config.toml
num_hidden_layers = 12
hidden_size = 192
num_attention_heads = 3
num_key_value_heads = 3
head_dim = 64
intermediate_size = 768
vocab_size = 8192
hidden_act = "tanh_gelu"
norm = "layernorm"
norm_place = "pre"
norm_eps = 1e-05
positions = "learned"
qk_norm = false
attn_scale = 0.125
bias = "all"
tie_word_embeddings = true
parallel_block = false
init = "normal"
init_std_qkv = 0.0499
init_std_o = 0.062
init_std_up = 0.0715
init_std_down = 0.0715
optimizer = "soap_variant"
learning_rate = 0.00528
weight_decay = 0.0
lr_head = 0.00649
warmup_steps = 200
schedule = "wsd"
decay_fraction = 1.0
decay_shape = "linear"
final_lr_fraction = 0.0
batch_tokens = [32768, 65536, 98304]
max_seq_len = 128
doc_mask = true
train_tokens = 247500000
max_steps = 4046
dataset = "wikipedia_en"
Each number is 128 + 24 x the weight over the matrix's rms, rounded and kept within 0 to 255. Layers, rows and columns count from 0. Numbers have three digits each.

# o: layer 4 attention output (transposed), 192x192, rms 0.0619, rows 174-187, columns 0-95
# v: layer 4 attention value, 192x192, rms 0.05, rows 175-188, columns 0-95
o174:150172119135133142127126149108120131127131106157131146140140115130111141117120149125139086143121086121127137115154131136152136127129138098122080129158113124144130126112147134145129140145101074142120125135176165115145144095106112141143151096148162138103158089103152132102169134114082140124
v175:163110130150122128125115107130105126128178135157147106123123103072161120124140104158140119122119186120127094147129157147119105103144124138151149153097137159136139140144110112116198154129095140120143147146096123088118142116152154138118159138133132143128145123114088117147130122147091143141
o175:114138097137161099114136131124158121128091142126141153185136167135118136116119171116120135134126094122123174152140113106169109123105134109122104092177086088124143133127128147114103124151145107144114120091111118122131138149084115159116088102140137122130113147125140146109133100142155085143
v176:105127117148135127093117128135124102114144151109151139118154114135109112089083119131138154146152105139122109141140135101107137119141137114174146094165084111137135147140070138159181127140152123108146103143130108140121145125142131109112122110130123139122165131133128126118155180080123133110
o176:126094105108119092153152118129105122111078134154119134075124137116178115130123123143152118114145140126144138100093146122117132125109145113152131155121159126113142130132173121112126088129181105137120161122091094129115113134123160155142147134101107114138123124154150109163116136135131151167
v177:138146133118153143129141124139141109127167080118115121117137125136119101100100110131140087119119120136152126124078125151157139110132110124126171143151154124127118129130097132099111128113126070137139151094153110118125131114143163097115131137142109102142163132139114116152149106145092113140
o177:122161132140131098118102090084106173128141151096107116142161137107122150126139109131123134150139154134135121138138144124123125108105102123124106122107110108145154128101179115134149163177144161124084104188126161117138133154135129154140133123126141174123115139126126102127112176120172093142
v178:153113117135141102128168114132112137141121131117111143134135119132149100076141134075123145118147157137079158108102127107125161134093128155108104117128146165148111140147158132123102116153139135147095154121170117137098118079134129130132106155157135133157098138112140155132124105126181118133
o178:128111117113128143129110137120131121117127111132111112112109101108100144134117129141090124133127111113142105144146097173155091122155173085125136150134120083118113147081099148118101161132101094110119118093149120153125123142146110128149115144113111139101139095114102112121118114122062106101
v179:105131138128146134121112124132126116122100116139111065144097084145129095107080147109090110135115124133108138097111103106123150160152087125138113140130091124116111113120152112131105136114141094145103110117138128139139144139117104150117121105046115139114114115165089126126124162110135130128
o179:144119115104105124108147106114147094163133099108124138103133145134126157137154104152154147108124116142144114143148164146129111100100147135126134142122132134150127126123100118124107127138110134134131135137112159122090127118122154138124096162143120118150124140108158128148131123176101120109
v180:099095082076150120086132112101139122145134141143138166125156137109128122177141149136125158145133133200091083140147122080152105094079145110158187104140127128139115147131122148116116091137103125127165124127137115144126141148128153145108108139155137128130115117109126116133129121130146143115
o180:157139154148092120123123142187141116124095110115133142114115093151163078113119117147112103115104099089162155126103119146094141117183101126088098122138102129130140103140144142144156133149167099141112124140046123068105112135125115109159157128085110062137110163129073119137114138130136162098
v181:124186154110125123087155117142138146110145136134134117134122166130126154165073139098167135092108122148110131114106111148108154136119111154133125081140138102161125126085140116120139131136170130116141144146110154110129122097129126131113145104111104145121116128115113104171151089103094122118
o181:095079111131126117153117119107159092137117145106110134119182091117097147106159119171125144123142136139116112145134182111115084100134125069149110161131113109089148159191119150126157155146136126118137089162167132118125179171137140091113098147159174133151132138111137115096110113134145117131
v182:137155170123121112110129148115148161118149095151080145125113156078117105103101114129124101100114130110121094158145160127144158120142136111117134153123140092091144117129102103172119141114112116099148105102090112131111130147182154141142128123106083174109127117122141164111129127155101123123
o182:127118110146147149116101109153170106185111126083156125129129125142150148126136132138172135108143141149112139144109100093105117129118121106123126090152118105139152148114151151085107135080136132138122173121171155080166119131130099135116150165125137089161178103124145119110133125086157120133
v183:135130159095146149163109173133116116105101134126134127122140130149069168115119096105134104152086127133102170147144135133142146140158100135133137103123145136094141149107143151136106135084133119120117133149135127118127116153139166131146152138132115129119150135133164103168133088142127141129
o183:132099121150118097104121117125154120151124124132128156167096102112130129115103152106148121135158157116155125137086122138124120183130148102125150120153105101143135140156125108123114165160092157110150155133122112131058152096134130128113129093117149147129174133152174171122097160143134165126
v184:116150112067132124121155142166115121133059118171135097138138153104136141132111133139144149134101114133153145123172112149145126098079142117140115123121122111103115133146139130079135126144082150119112120129087164083164139121121116129123130143137128108118121100125147147137152103151141132134
o184:126128119176105114108103093124174109151165128090121140109098127103121095141179120117113104134136133129088085092124131100110137129158121125153128126136136142108144126120119107164081096161128118114152130092093096131090142149090116112169141140120150097154114081102107110123113140117059129093
v185:164162130112110140123146115150083148145167113118096091089144153115098101161112108156162157121136119089137121162139124097129098157122146150082131121152126114125123153125141105122128136159129143112154153106156129114107142108130136126122147123133132125141125106115126151128128110136107106098
o185:090073125107119119123108144120129116131100154138130184142130085108086176109151106116095098143128139147116124133077133117141130119120102104142108134130123162113141081139092140137127125117137085114117117125125114095155144156111177164123150135163142116141175125093141137134115132101124104162
v186:125155146128146139120139117116112126114115095122113142152116114153159118146083114122152140107115141155096098146095144141130171162060128149120111134144138122122181130115105133114128134110106133136133124103151091129123081120155100116150080121123109106118139118109139129119120122092126153167
o186:132107106080124105129116120147157130168123165060160094142163159103125117127184118121119141145150124151156140109145105114099097118132148103116149119108109100106095124147135151146138136123126089107173127134125141131151136086131138147126165113112108168137142171110101101121135122175126125081
v187:142118111078107110121161099142122099169138160126139099125102135149095149110150119129153130161124132134174110134176134133125137140150101133168121154136091091128160100143137109120141130114106145165105136098130139141110172129084071140131126150083161127100074149161120119107133119137138103109
o187:122129114136146141134110169107152134077102120134133144141160114106181115140104110132121094134129075123107115093096122095144128116126151146122104157101134151123074127137072119129161094147129118137104126130099137133142127126154160138131086143141142129160111113140157154107139108129154157111
v188:140107140133119127123120109121130129171138145122130115156143130161118151132100083161167152096168117091124144159143142089111119151148144140124116123107105117150198122101123135103082161103089135119132130140151124155144129132163146139154139127104096147163140091159178141132090100129125147159